Part of a small language model's weights.
Size: 17 layers, width 128, 4 heads of 32, MLP 512 squared ReLU, vocabulary 566, 5.71M parameters.
Training: a variant of Adam for these matrices, 212M tokens, 4825 steps.
Each number is 128 + 32 x the weight over its row's rms, rounded and kept within 0 to 255. Layers, rows and columns count from 0. The size above them is the row's rms in percent of the matrix's.

# layer 2 attention key, 128x128, rms 0.0414, rows 82-95, columns 0-127
size [ 94  86 108  97  97  96 107  89  89  92  93  97  92 104]
[[164 112 130  61  82 153 175 119 140 160 142 115 122 149 136 170  97 141 133 113 125 103 115 140 159 102 175 162 190 144 166 205  83 139 106 122 150 124 124  73 162 123 179 117  87 129 174 145  85 103  70 183 147 181 106 157 129 165 134 180 106 152 115  94  99 188 176 177 108 124 118  92  73  92  96 108 128 150  79  85 192 115 128 158 102 119 174 190 163 117 153 135 162 130 145 175 130 123 134 108 157 172 135 130 127  86 136  97 116  99 104  97 111  82  76 113  94 153 161 141 154 105  92 136 148 138 154  74]
 [177 120 102 128 159 111 108 121 123  92 244 114  44 166 203 165  89 218 143 162  97 139 107 128 157 133 132 170 112 124 102 126 108 145 116 103  96 108 115 130 119  90 139  95 126 195 151 136  94 158 150 142 118 145 180 100 146 134 166 129 102 109 136 124  84 125 140  70  98 111 129 140 154 128 121 123 119  85 143 145 157  37 172 114 105  46 156 192 118 158 149  85 123 129 106 194 109 133 161 119 167 152 116  89 130 139 109 127 122 126  95 130 107 148 135 137 133 140 174 198 105 139 136 148 139 161 118 136]
 [130 102 182 108 166 169 144 131 133 126 190 114 165 129 155 134  99 139  93 115 150  86 114 123 184 153  78  64 146 195 172 121 159 136 107  91 131 174 124 162 180 178 103 154  78 126 190 136 128  65 124  79 135  93  85  66 162 190 162 112 128 156 118  89  99 110 146 144  78 164 125 132  70 131 100 178 119 124 172  88 146 144 160  91 142 109 122 141  82 139 147 103 130 176 144 104  76  62 139 144 116  98 105  63 153 107 106  90 132 129 139 151 154 104 164 147 182 111 123 140 125 102 177 125  99 140 145 154]
 [ 94 118 142  81 140 106 171 160 120 142 145 121 145 179 156 129 152 206 124 121 174 129 144 135 123 126 137 117 106 182 132 121  75 139  87 132 102 160 122 113 129 148 169 138 142 183 136 107 131 131 129 165 138 129 110  74 140  97 115  96  99 131 135 157 158  71 155  91 145 105  89 149 126  98  67 113  56 128 108 136 115  65 137 125 132  92  53 134 110 129 130 121  85 139 115  83 173 102 105  81  66 100 192 120 160 114 138 177 139  94 122 166  59 169 168 139 159 200 127  99 112  84 130 117  44  83 127 180]
 [129 187 106 133 156 103 122 125 100 111 133 133 103  82  76 161 162 191 159 112 124  88 129 129  64  49 153 160 129  59 180 154 133 140 123 139 116 138 120  77  71 110 185 159  72 147 131 139 138 121 111 130 127 185 155 118 142  78 156  85 134 108 153 129 141 132 142  64 168 174 139  96 130 109  70  90 146 130 139 123 156 151  90 191 137 139 116  98 163 111 137 132 101  59 156  60 126 181 141 150 135 145 129 202 135 114 110 141 117 106 134 130 116  96 127  96  95 166 158 134  99 123  60  59 171 130 151 129]
 [154 162 124  80  87 225 152 147 106  47  83 109 118 152 147 186 135 140 108 127  79 127 195 139  31 105 155 142 191 157  97 163 162 130 140 146 121 119 152 160 130  91 123  67 142 141  82 149 132 124 117 162  94 184 130  99 151 117 123  85 116  87  97 133 139 131 149 102 175 172 135 107  90 120 139 122 170 143 148 131 104 163 156 166  91 134 139  94  99 146 164 170 158 112  85  96 140 161 127 161 152 140  98 124 187  85 133 127 100  97 111 121 115 105  77 110 120 116 188 112  46 123 144 133 109 102 117 130]
 [ 95 198  78 156 158 141  87 105 120  84 127 159  99 149 125 169 137 151 152 126 139 163 198 150  95 133 122 166 134 125 126 131 117 162 119 130  97 130 143  58 124  76 142 143  78 145 123 137  82 145 140 133 116 154 143 146  85 160 107 103 134 108 112 144 123 175 137 155 137 118 103  54 143  94  92 157 173 144  92 135 137 127 129 177  92 117 149 127 124  88 140 192 155 109  91  83 159 163 109 170 107 131  85 188 119 120  68 118 103 127  84  64  87  63  91 134  56 148 181  88  48 162 105 127 118 154 142 168]
 [136 151 154 142 170 109 157 165 123 122 148 120 158 127  99 124 204 101  75 117 117 115 172 146 142 148 131 139  79  56 147 106 180 150 128 149 140 112 146  50 113 153 126 123 128 164 156  88 158 107 159 110 199 161  84 137 124 123 141 142 111 201 108 145 125 166 130 102 178 109 176 104 119 168 142  73 138  94  93 163 133 179 189 164 115 169 154 166  76 166 104 129 165 135 156 138 106 165  65 142 149  58  82 172 104 145 112 129 123  79 140 150 149 103 144 149 148 109 195  79  83 147 111 145 142  97 156 152]
 [107 129 158 106 109  90  90 101  85 171 166 159 120  44  69 139 153 152 126 110 123 115 105 138 106 100 108  79  99 102 138 178 144 142 115 184  58 152 122 104 144 121 108 109 110  88 112 182  87  89  90 104  98 186 158 113 103 160 117  90  53  97 123 122 156 139  84 101 107 141 186 125 105 127 109  65 122 138 136 143 100 104 183 122 175  93  76 108 159 131 160  80  65  71 121 102 109 153 109 156 138 128 113 136 159 141 111  98 159 149 110 116 112 157 152 135 161  63 181  83  70  86 163 109 140 133 128 125]
 [106 169 159 176 139 166 135 101 124  90  77 161 118 169 101 103 131 130  80 114  74 152 163 174  91 174 105 159 111 104 123 101 130 114 167 134 108  40 132 147 132 137  89  75  97 135 152 168 133 134 144 120 192  86  97 120 135 139 102 105 132  85 127 119 118 127  95 217  97  92 146  89 196 105 125 129  79  87  77 102  89 185 107 177 126 110 130 132  68 118 155 128 150  87 166 127 135  93 164 126 120 153 142 162 116 124  87 125 101  94 143 162  85  77 148 111 144 142 124 110 176 128  82 129 152  95 210 104]
 [101 207 116 136 129 157 151 103  86  85 109  80 111 178 158 118 100 160 153 132 143 190 129 112 152 116 138 165 108 174 145  38 110 130 169  97 135 130 161 132 132 124 136 116 127 116 119  84 144 140 132 132 173  68 168 127 179 102 109  66 183 120 153  80 114 140 100 133 101 165 103 106 189 136 164 126  86  98 119  93 122  80 134 144 108 143 141 138  99 137 113 121 167  98  68 148 167  72 145 154  67 114 131 147 125 137 132 174 184 158  88 164 147 138 147 135  81 107 113 128 170  93  63 118 163 100 149  43]
 [ 91 104 166 104  82  80 141 157 171 180 153 121  98 111 131 114  78  77 121 106 182 129 123 139 159 152 129  97 102  98 165 111 100 119 110  93 154 194  94 162 129 168 121 131 184 133 117  66 127 175 115 130 144 131 160 108  92  80 120 122  79 145 105 154 114 123 156 140 110  73 116 142 136 176 132 163 119 119 113 131 154 135 121 112 122 104 163 147 106 168  92  96 115 140 150 155 101  69 191  99 129 130 138 165 165 169 154 158  70  95 165 174 138 170 142 141 189 122  49 203 201 134 179 160  90 154 150 140]
 [154 192 127 154  79 177  86 116 135 126  86 109 150  92 114 188 146 153 112 181 108 152 118 108 119 145 102 161 146 134 155  88 161 100 110 172 142 155 214 124 117 118 147 118 112 109 112 100  51  93 140 105 117  79 169 126 208 165 157  76 149 156 153 164 159  97  86 183 110 154 172 156 135 167 127  98 135 100 135 141 151 159 146 128  69 142 103  41  93 113 109 160  87 107 147 110 136 123 103 108  86 133 161 154  97  98  88 101 151 180 157 137 153  91 124  52 160  96  98  97 119 117 124 139 146 147 125 151]
 [157  55 152 101 152 180 122 147 104 146 140  92 143 107 105  98 156 147 113 179  92 135 153 128  96 141  69 107 172 190 146 101  95 117 151  78 141 122  99 181 151 155  85 125 103 120 173 125 144  58 150 123 107  78  75 131 205 121 161 140 135  93 173 148 108 114 101 162  88 153 124 149 123 166 135 154  76 132 148 122 147 141 140 117 186  98 101 105 124 110  97  73  82  96 135 120 149  59  94 120  79 155 109  24 135 123  97 151 106 133 157 126 123  96 128 121  69 140 150 128 174  87 133 106 156  79 103 141]]
# layer 2 attention query, 128x128, rms 0.0415, rows 83-95, columns 0-127
size [100 113  97  95  87  89  96  94  95  89  93 105  93]
[[154 140 119 169  76 177 101 133 134 131 115  93 134 117 132 144 194 134 156 123 114  74  92 150 139  91  67 154 117 171 166 108 154 122 100 187 128 126 146 150 116 130 155 112 149 107 154 168 155  96  84 127 176 139 134 135 159 179 146 146 102 161 108 216 131  79 194  85 156 160 128 151 101  88 113 161 138 144 200  57 136  68 137  76 129  97 127 111 138 137 146 167 112 118 104 143 109 102  64 138 150 159 157 106 120 169 154  97 147 109 159 109  94 101 138 131 175 119 120 132  69  41 136 147 168 114 185 142]
 [114 122  73 107 153 141 134 184  43  91 162 171 124 104 124 117 190 111 112 127 114 114 125 128 127 146  88  99 110 148 133 174 124 116 159 139 114 124  76 116 201 172 169 179 123 151 139 131 132  99 118 145 134  92 132 170  97 154 169 103 161 139 146 121 172  97 131 134  88 158 189  97  54  93  60  88 145 157 173 122 113 218 119 158 106 119 173 139 118 140 141 104 151  95 186 119 112 141 119 158 105  97  73  95 141 101 142 170  83  86 143 123  86  93 120 101 154 143 170 164 136 153 126 148 173  94  68 112]
 [ 60 117 123 125 144  99 143  99 138  79 171 138 119 159 172  89 115  95 140 156  95 143 184 117 105 101 170 170 125 145 194  97 112 112 132 128 131 133  87  73 158 158 120  77 126 143 152 148  97 183 130 124 141 113 135 154 155 131  73 106 184 159 128 175 119 135 119  39 126 135 144  36 160 102 123 141 161 120 123 180 111  80  90 145 126 142 208 102 122 146 164 145 108 134  83 127 199 100 131 136  82 126 192 114 123 123 145  82 122 107 111 123 110 118  99 105 175 150 102 126 150 147 198 144  71 110 132  74]
 [ 91 131 145  94 104 118 146 124 217 140 105 123 134 152 123 124 104  86 121 179 109 156 184 179 120 110 152 115 148  81  70  97 161 119 153  20 107 128 126  91 146 108  92  71 196 126 164 129 167 186 119 140 100 126  78 140 140  87  74 179  95  80 122 105 155 134 146 125  71 121 142 123 137 118 127 155 136  83 138 128 144  98 134  96 112 167  91 112 112 142 183 109 132 181 112 137 171  51 121 122 112 163 183  79 161 128 152  53 163 130 120 135 168 148 109 125 110 156 108 110 108 154 142 125 121 168 101 112]
 [142 134 137  86 123 121 140 222 127 130 133 141 105 155 167 124 173 100 130 121 150 188 104 130 125 127 104 158 154 115   9 146 145  95 100  62  82 105 109 136 143 114 153 107 110 116 140 134 166 102 141 131  41 147 143  90 164 132 167 149 113 106 136 127 143 142 160  71 104 145 138 164  49 130 144 123  86 147 177 116 166 130 145 140 130 126 115  78  69 151 136 112 129 110 126  91 126  99 147 149 119 191 151 116 118  92 138 117 110 193 150 112 118 142 144 154 132 117  89 162 125 163 167 124  54 208 142 192]
 [118  74 118 154 146  90 146 176 109 145 127 131 157 131 194 142 127 139 128 161 168 163 138 174 119 109 120 134 194 101  94 112 158 131 116  17  83  73 108 136 118 125 146  79 232 111 150 147  78 109 155 118 110 138 130  97 152  80 136 156  97 141 113 120 118 119 141 102  81 117 162  98  94 152  99 142  84 143 150 110 117  82 145 146 135 128  99  62 116 102 155 124 132 172 114  73 145  55 177 101 152 130 106 101 145 149 151 126 111 155 134 118 163 166 131  89 122 158  85 132 114 134 176  99 101 177 153 209]
 [128  72 124 158 109  61 116  88  88 105 149 155  59 132 150  85  90 103 146  96 132 112 170 167 127 131 140 110  89 104 109 115 123 124 128 115 106 157 211 134 141 199 136 114 111 112 139  71 123 189  93 173 152 131  72 164 175 144 116 116 158 155 134 160 126  97 187  94  84 137 135  81 143  92 105 177  98  93  77 148 147  76  60 135 126 113  84 133 155 170  81 104  95 119 110 125 103 106 156 114 138  68  85  98 114 197 125 142 164 112 104 151 126 111 102 140 133 116  71 129 127 143 127 163 138 132 143  53]
 [122 133 112  97 130 127 181  60 168 184 152 132 101 130 168  82 118 127 120 114 105  97 195 117 108 133 177 130  57 163 132 170 173 176 134  61 143 112 154  97 156 113  76  74 151 124 114 115 149 124 137 127  75 164 116 125 106 153 125 205 158 145 114  96 118 101 154 102 139 134 101 179 116  97 107 140 151  69 174  84 140 101 150  90 104 152 116  90 105  97 216  75 163 156  99 159  99 112  84 126  99 178  96 114 178 111 105  80  95 142 134 106 139 147 113 110 144  86  95 111 133 115 100 122 198 136 124 122]
 [156  80  63 187  86  87  91 193  46 100  87 160 110 108 136  86 128 127 136 165 150 125 114  92 114 146 137 130 158 150  88 155 114 125 109 121 110 100  69 135  87 145 142 171 153 132 141 140  84 134 150 223 152 123 125 133 132 105 137 151 116 123 106  80 129 168 127 145  68 108 146 109  92 130 132 156 100 104 163 122  85 178 127 131 152 140 146  20 129 131 106 150 100 140 180 119 118 119 133  96 147  79 105 139 165 123 138  64 137 100 128  78 121 168  98 173 113 106 101 120 166 148 163  86 109 158 156  60]
 [187  97 168 198 176 221  96 168 108 130  82 183 161 128 116  93 182 145 117 150  98 130 108  88 144 134  90 149 108 135  76 113 128 124 158 113 110 137  83 176  94 105 157 198 143 132 172 153 137 136 139 194 156 114 133 133 163 141 125 141  72 141 153 161 143 145 125 131 131 149 194 114 145 117 126 160 107 138  90  97 115 104 138 140 122 130  94  41 148 110  90 164 148 117 132 125 196 133  70 142 111 136 137 167 128 142 147  50  94 123 110 101  85 126 154 121 145 103 141 157 160 152  77 104 128 167 116  63]
 [134 136 135 108 153 172 134  66 118 117 134 169 117 157 114 130 137 147  70 101  94 132 147 107 115 141  62  88  83 184 171 157 117 101 107 142 140 163 139 100 100  85 128 179  57 150 146 106 121  93 110 148 159 154 138 105 123 167 109  71 124 148 116  94  58 119 124 148 159 132 180  77 152 148 139  80 143 155  63 152 141 161 112 130 113 124 208 194 187 106  79 175 100  48  92 140  99 117 128 152 112 134 137 186  89 173 127 138 150 124 133 115  79  91 157  90  74 119 142 107 130 112  96 147 152 107 125  93]
 [115  87 133 145 179  88 154 176 148 114 110 104 103 100 129 133 127 122  86 109 115 145 144 130 181 139 126 114 169 113  37 111 136  79 115  98 108 117 155 124 111 221 162 114 101 116 103 124 149  89 138 129 141 125 115 107  84 100 183 204 128 109 192 138 163 157  93 160  91 128 142 186  95 146 174  74 104 121  91 186 121 155 161 151 138 106 105 151  49 132 154 109 139 127 146 134 102 115 172 145 131 110 119 164 173 171 119 158 107 155 126 115 174 150 112 158 177 115  77 163 179 183 162 187  94 106  97 136]
 [115 134  86 110  68 131 127 167 125 114  69 106 127 125 108 133 143 106 143 133 123 117 116 126 150  86 125 166 137 146  80 140  38 151 145 138 129  97  42 114 158 178 138 125 148 120 127 164 159 123 152 168  23 121 145 153 131 148 168 139 105  96 111 198 121 132 121 129 101 112  65 104  66  52  95 100 139 133 157 160  97 189  98 104 159  96 133  67  68 108 136 112 140 135 172 150 171 103  94 133 116 167 132  94 113 146 152  95 121 133 110  64 164 109 138 134 145 141 128 157 166 202 149 148 103 160 106 108]]
# layer 2 attention value, 128x128, rms 0.0412, rows 64-77, columns 0-127
size [ 92  96  98  98  93  94  95  95  96  93  92  97 100  98]
[[126 168 160 162 121 107 169 167  98 150 138 138 145 118 118 189 110 131 104 135 127 165 190 115 137 128 115 165 168  93 136 103 135 135 187  88 171  96 174 157 129  95  87 141 155 108  81 104 110 188 133 139 122 115 138 118 113 117  94 105  83 150  52  92 160 100 123 105 136 129 168  88 159 103  85 109  87  91 188 105  48 160 102  67 206 127 171 151  97 114 143 140  82 120 108 117 108 133 135 158 137  90  88 132  86 158 147 113 182 139 178  99 167 158 118 191 171 165  90 112  79 105 113 119 160 139 106 102]
 [161 163 145 127 106 147 158  97 126 149 100  93 138 131 141 145 122 106 124 143 109 156 103 113 101 171 108 141 161  75 124 184 104 170 167 119 142 157 164 121 109 143  95 146  43 115  91 171 142  68 147 136 152 134 116 112 123 113 103 120 150  53 143 159 108 126 116 118  79 108 211 143 112 184 135 171 116 177 132 108 174 127 147 140 116 101 168 116 171 117 154 163 136 154  87 107 131 110 186 147 101 161 130  86 146 165 148 112 198  54 125 113  93  73 126  43  96 141  54 119  84 149 103 135  96  83 154 156]
 [ 49 125 173 118  39 121 136 104 138 107 133  84 121 107 115 131 181 122 211 169  89 189 168 119 158 100 160 125 127 139  88 132 121 115  92 155 128 116 164 103 125 141 152 106 181 124 124 103 136 185 135 165 142 132  78 160 131 110  99 122  79 125 135 111 184 123 112 126  73 161 151 112 133 201 150 166 111 121 124  88 110 115  84 140 171 143  53 109 175 138 178 134 110 142 103 188  93  99  89 115 101  99 143  98 121 102 107 146 140 132  81 149 119 125 173 186 165 120 137 135 139  83  77 118 148  53 142 121]
 [169 203 129 141 246 164 125  82 170 106 124 104 150 159 138 153 121 159 103 156  90  69 141 132  91 114 133 154 125 166 166 126 141 118 140 110 160 114  74 120 151  60  92 107  87 125 108 151 123 108 130 150 128 122 130  88 114 111 129 117 202  82  97  78  61 118 131 176 123 132 100 136 123 131  97 106 124 101  84 181 151 134 154 144 105 168 115 155 109  65 112 159 103  55 161 115 147 137  80 171 132  99 120 155 171  56 168  96 109 160 181 108 117 130 143  91 125 141 147 155 132 115 139 135 160 114 182 141]
 [ 90  99 134 154 165  51 106 135 114 161 146 137  77 180 105 128 201 147 110 134 106 175 182 129 131 167 123 147 125  68 120  84  94 149 100 139 104 151 130 128 142 151 148 169 179 137  91 124 155 124 115 143 118  89 189 124 129  93 110 124  69 133 139  88 165 108 125  67 159 141 162 132 149  68 130 137 106  93 137 113 145 104 121 144 123 203 167 173 130 189 106 115  85  82 100 152 154 132 148 115 141 104  66 148 126 181 182 176 139 104 184 103 104 179 193 110 114 122 146 101  94 168 125 135 112  76  83 108]
 [116 113 215 115 112 160 172 151  69 146 164 157 131 138 173 160 114 133  82 175 136 168 123 150 123 149 144 141 140 158 139 185  90 159  95  70 135  79 119  85 117 142 155 124  73 125 136 169  48 115 147 110 152 174 118 126 125 174 113 105 127 180 110 166 110 148 156 103 101 113  81 139 175 145 117 156 134 166 132  89 180 162 157  84 192 111 103  64 152  64 128 147 143 178 122 133 125 158 150 123 103 145 136  79 129  94  79  85 131 129  37 136 138  87  83 146 121 103 114 118 118 150 121 125 125 152  95 176]
 [187 157 139 100  83 142  80 119 101 116 104 144 153 102 109 162 186 146 155 143 122 142 177 119 146 136 141  77 125 133 174  76 134 103 114 118 142 107 130 121  94 124 117 211 176 156 143 145 178  76  96 163 127 152 131 165 121 136 131  60 157 123 167 108  61 122 133 178 178 111  81 132  87 186 151  63 136 128  94 160 144  93 167  93 155 132  53  93 153  94 166  87  98 144 147 108 125 131  76 101 107 110 153 137 122 160 154  65 106  93 145  89 142 134 170 124 147 146 120 102 186  78 162 115 136 105  80 107]
 [106 130 117 142 123  65  99 144 152 102 161 163 103 158  96  90  81 155 144 133 113 217 122 130 188 124  88 106  75 182 164 156  78 125  85 141 120 155 139 134 153 133 126 122 141 182 146 104 128 195 155 111 173 124 111 103 141 132 124 149 109 116 114 173 102 141 133 166  95 138 113 142 108  90 122 150  98 162 118 143  92  98  67 183 148 146 128 181 153 172 147  96 144 171 143 152 134 129 248 132 131 138 130 144 118 122 197 156 103  91  43 119 102 112 122 121 104 131 180 200 151 115 122 105 136 140  86 138]
 [163  63 149 101  87  95 104 147 165 131 127 137  92 162 112 118  57  58 106 110 138 160 130  91 130  90 139 139 143 142 117 148 143 107 168 117 133 114 126 140  94 147 139 173 130 199 106  96  75 173 127 155 134  90 169 127 155 144 139 117  90 123 122 120 178  95 127  65  78 140 171 111  92  38 165 171 144 152 160 145 107 134  76 151 167 158 163  69 161 130 100 131 110 139  90 125 126 171 156  98 107 117 175 165 149 197 102 177 155 108 111  84  94 173 185  95 104 145  97 179 134 158 133 125 152  99  98 143]
 [132 191  95 123 128 124 123  95 126 116 115 161 124 113 156 170 175 144  68 122  94 124 140 135  69  75 157 118 107 171  75  83 130 140 203 111 111 107 124 114  52 111  90  25  98 164 133 109 139 144 128 133  88 154 143 135 153 104 146 105 115  97 146 116 138 157  94 108  74 163  82 135 131 157 120 140 106 136  80 167 107 133  90 107 128 120  87  92 170 164 117 127  65 113 137 136 188 113 168  53 128 146 175 131 178 117 155 184 131  73 116 112  87 174 150 118 115 107 180 114 172 107 132 112 127  80 133  90]
 [160 167 198 106 204 142  93 110 120  98 135 121 127 151  99 122  99 148  85 150  93 126 171 117 178 166 137 117 133 121 136  84 102 138 147 103 131  80  88 122 100  79 108 111 120 122  85 169  93 130 186 137 127 127 126 176 144  69 157 128 134  93 118 155  78 116 153 194 191 132  96 121 121 138  81  59 135 112 149 163 150 132 132 142 123 139 195 113  84 181 127 141 118  73  99 135 113 139  85 140 109  92 179 144 104 136  92 118 150 154 141 119 141 168  49 104 113 127 104 118 140 185  78 173 182  52 148 129]
 [103  91  99 120 133 135 148 137 141 140 143  57 141 130 118  94 119 116 152 122 128 174 156 128 162  84 146 132 100 120  97 110 136 152 118 108 165 167  98 168 107 189 124 160 118 137 122  55 174 199 130 151 111 125 156 131 106 104 178 132  59  96 101 216 103  73 150 120 219 129 136 127 163 138 129 186 116 146  63 170 141 114 115 118  53 130  81 102 122 159 131 123 133 218 123 179 145 128  92 125 143 150 116 134 139 160 175 114 104 113 104 149 152 110 178 147 150 133  65 146 127  87  99 146  92 126 176 132]
 [ 69 149 141 112 140 150 105  87 110 128  75 141 114 112 139 128  79 112 141 153 138  99 125 131 182  80 146 186 127 122 108 178 131 123 123 103 153 191 134 202 137 223 120 181 122  94 203 125  55  86 155 142 132 143 160 178 159 150 141 169  98 142 127 151 144 142 148 138 143 129 213 147 120 121 143 174 154 113 180 100 163 119 219 157 114 171 160 157 152 101 106 160 135 152  96 147 134 126 115 155 153  93 121 134 152 107  59  72 136 101 111 121 126 162 127  71 144 171 105 106  96 142 132 143 135 139 132 122]
 [136  92 177 116 136  85 181 125 160 147 157  68 129 209 124 139 114 163 176 119 173 153 167 115 142 118 152  97 153 126 114 148 132 136 124 131  90 138 137 183 115 168 108 227 173  93 138 109 118  64 130  84 105 138 129 165  77 134 120 128 114  50 158 116 124 159 125 103 136  99 138 109  99 104 149 123 125  89 140 114 140 155  88 136  58 120 181 143 110 133 151 159 124 136  99 146 102 158 157  83 147 142  62 109 108 121 170  66 155  90 149 166 179 154 113 168 151  76 151  78 173 119 157 164 132 195 126 133]]
# layer 2 attention output (transposed), 128x128, rms 0.0517, rows 64-76, columns 0-127
size [100  95  91  99  92  89  91  91  95  87  92  98  96]
[[161 116  92 142 150 108 110  82  71  88 127 142 136 162 133  89 118 102  85 162  99  77  62 159 116 121 165  73  87 111 108 222 164 195 174 115 149 141 105 126 138 130 134 163 120  78 114 148 100 120 172 148 165 137 105 115 134 109 165 175 192 138 152 140 117 140 171 151 153 157 140 192  75 103 118 147 105 121 106 129 234  50 130 144  99  94 110 101 171 159  98 152 145 156 124 134 121 138 122  98  58 131 105 176 140 121 135 126 137  92  85 158  82 138 137 121 132 113 128 166  95 126 139 132  89 134 131 167]
 [121 113 131 143 122  91  94 116 130 105 133 144 149 106 101 105 103 163 138 101  92 162 130 159 160  94 109 131 127 127 123  98 111  39 100 125 145 181 115 136 137 128 203 130 138  93  86  97 123 187 158 122 100 172 161 143 105 122 116 130 107 172 156  74 170 143 132 127 223 140  41 165 151 101 126 140 172  89 114 117 115  88 112 170 218 133 131 129 148 113 139 132 145 121 111 164  86  77 134 215 134  86 116 169 132 160 119 134 150 129 108 138 123 180 168  92  67 168 167 150 121  77 133 105  88 120 115  75]
 [137  91 144  88  75 154 155 115 154 124 155 130 100 119  67  73 136 163 149 106 124  84 130 146  85 131 113 136 162 131 160  55 103 132 138 111 110 164 112 139 135 156 103 177 108  90 112  89 105 121 138  75  74  98 152 121 113  54 169 115 142 116 151 103  50 145 169 154 148  70 110 136  60 149 101  99 122 114 140  95 137 167 147 136  24 104 175 122  92 116  95 120 119 147 150  57 198 105  89  95 118 118 156 133  94 198 124  94 106 108 122 130 149 135 178 131 107 139  84 178 158 136 129 116 115 133 115  98]
 [164 139 144 134 143 113 130 149 134 127  95 136 141  96 110 176 110 153 142 112  97  83 110 111  94 111 108 123  71  84 185 153 139 122 151 189 176 124 179 117 138 149 110 138  73 179 120 123 202 106  99 137 164 126 113 159 171 189 110 149 110 117 196 141 143 116 122 111 199 115 102  88 133 141 102 103 143 135 141 163 127 133 122 102 121 121 135 184 171  93 147 149 176 162  54 171 120 167 128 189 211 177  62 148 153 115 132 148 174  93 115 140 112  44 112  84 119 143 170 110 107  83 121 145 153 104 107 133]
 [136 146  50 131 107 122 116  83  60 149 148 119 151  85 190 151 149  78 151 134  90  73 119 159 144  91 136 103 173 125 101 139 157 140 159  90 156 139 174 178 128  66 129 111 114 103 123 150  66 132 161 168 131 110  63 120 160 127 143 141  99 150 143 111 119 170 141 152  82 112 145 169  85 117 123 145 122  89 129 125 170 109 146 158 168  34 101  99 124 163  76 168 157 115 153  64  94 151 131 111  61 154 141 157  83  91 128 133 107 147 109 157  97 147 128 161 158  95  97 185 132 194 139 119 136 131  82 153]
 [ 69 165 156 179 148 122 106 155 133  74 104 158 124 147  52  85 148 108 154  61 115 210 116 109 164 109 108  83 115 104 161 103 111 149 115 134 147 166 114 103 159  95 128 174 129  73  65 112 156 157 100  99 109 132 156 124  59  94 137  87 157 124  85 156 128  61 106 149 138 195 180  99 123 131 118  65 156 131 141 137  65  85 139 181 115 162 157 130 134 135 107  75 121 133  86 161 119 131 112 142 142  75 131 155 129 194 116 121 161 134 137 121 122 176  95 139 153 141 119 119 127 110  97  89 110 123 162  70]
 [ 99 139 100 103 125 113 159 175 112 124  82 165 111 147 154  71 121 118 118 122  86 110 132 157 108  84 130 188 135 113 119 105 124 188 153 160 149 130 153 128 133 130 103  75  94 161 142 150  95 183 167  71 117 127 138 146  63 112 149  86 119  43 131 140 154 130 100  98 166 112 105 149 166 170 140 118  78 128 115  97 121 228 113 107  99 131 162 140 144 135  79 171 140 114 132 188 157 177  98 138 110 163 111  74 167 136  49 124 158 141 119  92 200 134  99 144 132 124 154 121 145 125 131 179  44 138 139 152]
 [111 139 107 116 114 179 130 109 119 175 128 122 118  45 137 138 139 123  94 132  93 143  97  80 129 103 141 138 136 135 113 118 165 115  98 118  85 107 104  93 107 112 127  79 148 108 162 170  96 107 139 143  99 131 162 131 127 133 105  97 125 170 119 104 147 146 168  66 143  81 181 111 178 145 142 125 140  83 128 127 151 222 146 141 104 126 138  64  48 133 147  87  76 139  96 103 150 108 181 101  83  94 198 100  96 112 151 151  88 179 129 111 118 148 187 204 115 185  99 109 124  97  94  81 119 111  74  77]
 [118 106  87 121 108 114 141 112 107 149 173 120 100 111 200 104 152  74 147 158 136 151 141 175 115 157 136 153 153  93  88 127 111 141 137 109 119  95  97 138 147 148 144 108 118 100 166 179 136 147  99  78 143 142  69 155 133  89 110 146 151 176 155 127 146 149 114 108 166  80 129 195 100 134 164 148 166 119 131 126 145 124 144 145 124 105 113  84  80 214 167 124 118 155 202 140 121  71 118 164  67  70 115  98 124  80 156 164  38 182 118 145  82 115  77 154 134 100  90 148  34 139 113 126 117 132 113 145]
 [142 139 103 127 124 116 119  75 171 145 114 102 142 158 119  56 110 125 167 128 147  85 134 135 157 147  82 178 112  38 171 156 160 122 134 153 155  93 135 128 208 126 142 198 127 115 169 135 101 109  98  84 126 106 103 141 126 146 140 150 105 144  45  87 104 150 148 220 122 122 201 109 139 147 133 117  98 118 108 121 155 165 162 158 154 154 115 148  72 174  97 174 160 103  90 153 114 133 141 170 137 109 144 126 129 102 113 170  97 183  73 153 192 111 165 134 136 145 153 176 105 108 131 109 159  84  86 134]
 [111 141 114 160 137 118  94  76  99  77 139  70 103 152 104 159 121 134 154 139  81 103 137 141  87 100 116 132  96 109 135 134 181 133 162 134 131 126 154 107 111 142 168 124 145 172 107  99 156 123  80 166 133  99 138 119 124 161 153 154 122 149 160 122 170 159  87  39 140 161 148 150 131 116 150 138  81 117 100 159 117 151 133 121  97  96 146 153 170 102 121 147 149 176 156 175 122 180  98 176 160 198  41 111 128 128 144 128 154 109 139  35 103  93 130 150 109 178 145 133  71 146 171 151  68 126  55 201]
 [188 131 109 114 115 177 117 120 190 130 106 182 175 120  82 110 118 128 134 148 140 124  87  86 106 154 118  90 132 113  76 161  76  74 106 100 118  52 144  88 100  91 163 124 225 131 141 107  68 100 146  66 121 130  87 136 149 113  96 130  90 102 129 103 116 236 126 183  82 113 111 101 113 170 123 106 116 161 139 101 155 133  91 117 143 118 102 113 104 128 153 112 139 153 155  80 103  87 163 122 139 107  90 134 101  94 125 116 139 121 117 126 193 159 118 168 150 160 104  90 127 126 171 166  81 181 120 135]
 [149  58 140 124 114 102 129 137 122  86 196  83 126 102  94 104 164 144 148 115 122 146 152 124 106 181 125 123 105 127 117 114 118 147 108 100 120 177 114 129 107 131 138 118 150 141  49 112 154 139 130  89 152 108  77 161 113  86 120  96 101 155 155  64 164  72  74 151  87 181  59 104 147 167 106 147 167 193 154 137 120 107  80  86 124  88 134 107 114 121 186 106 126 145 155  99  74  87 101 174 139 138 129 166  79 112 216 108 123 121 213 142 159 145 140 102  94  95  80 112 130 127 143 121 163 150 165 104]]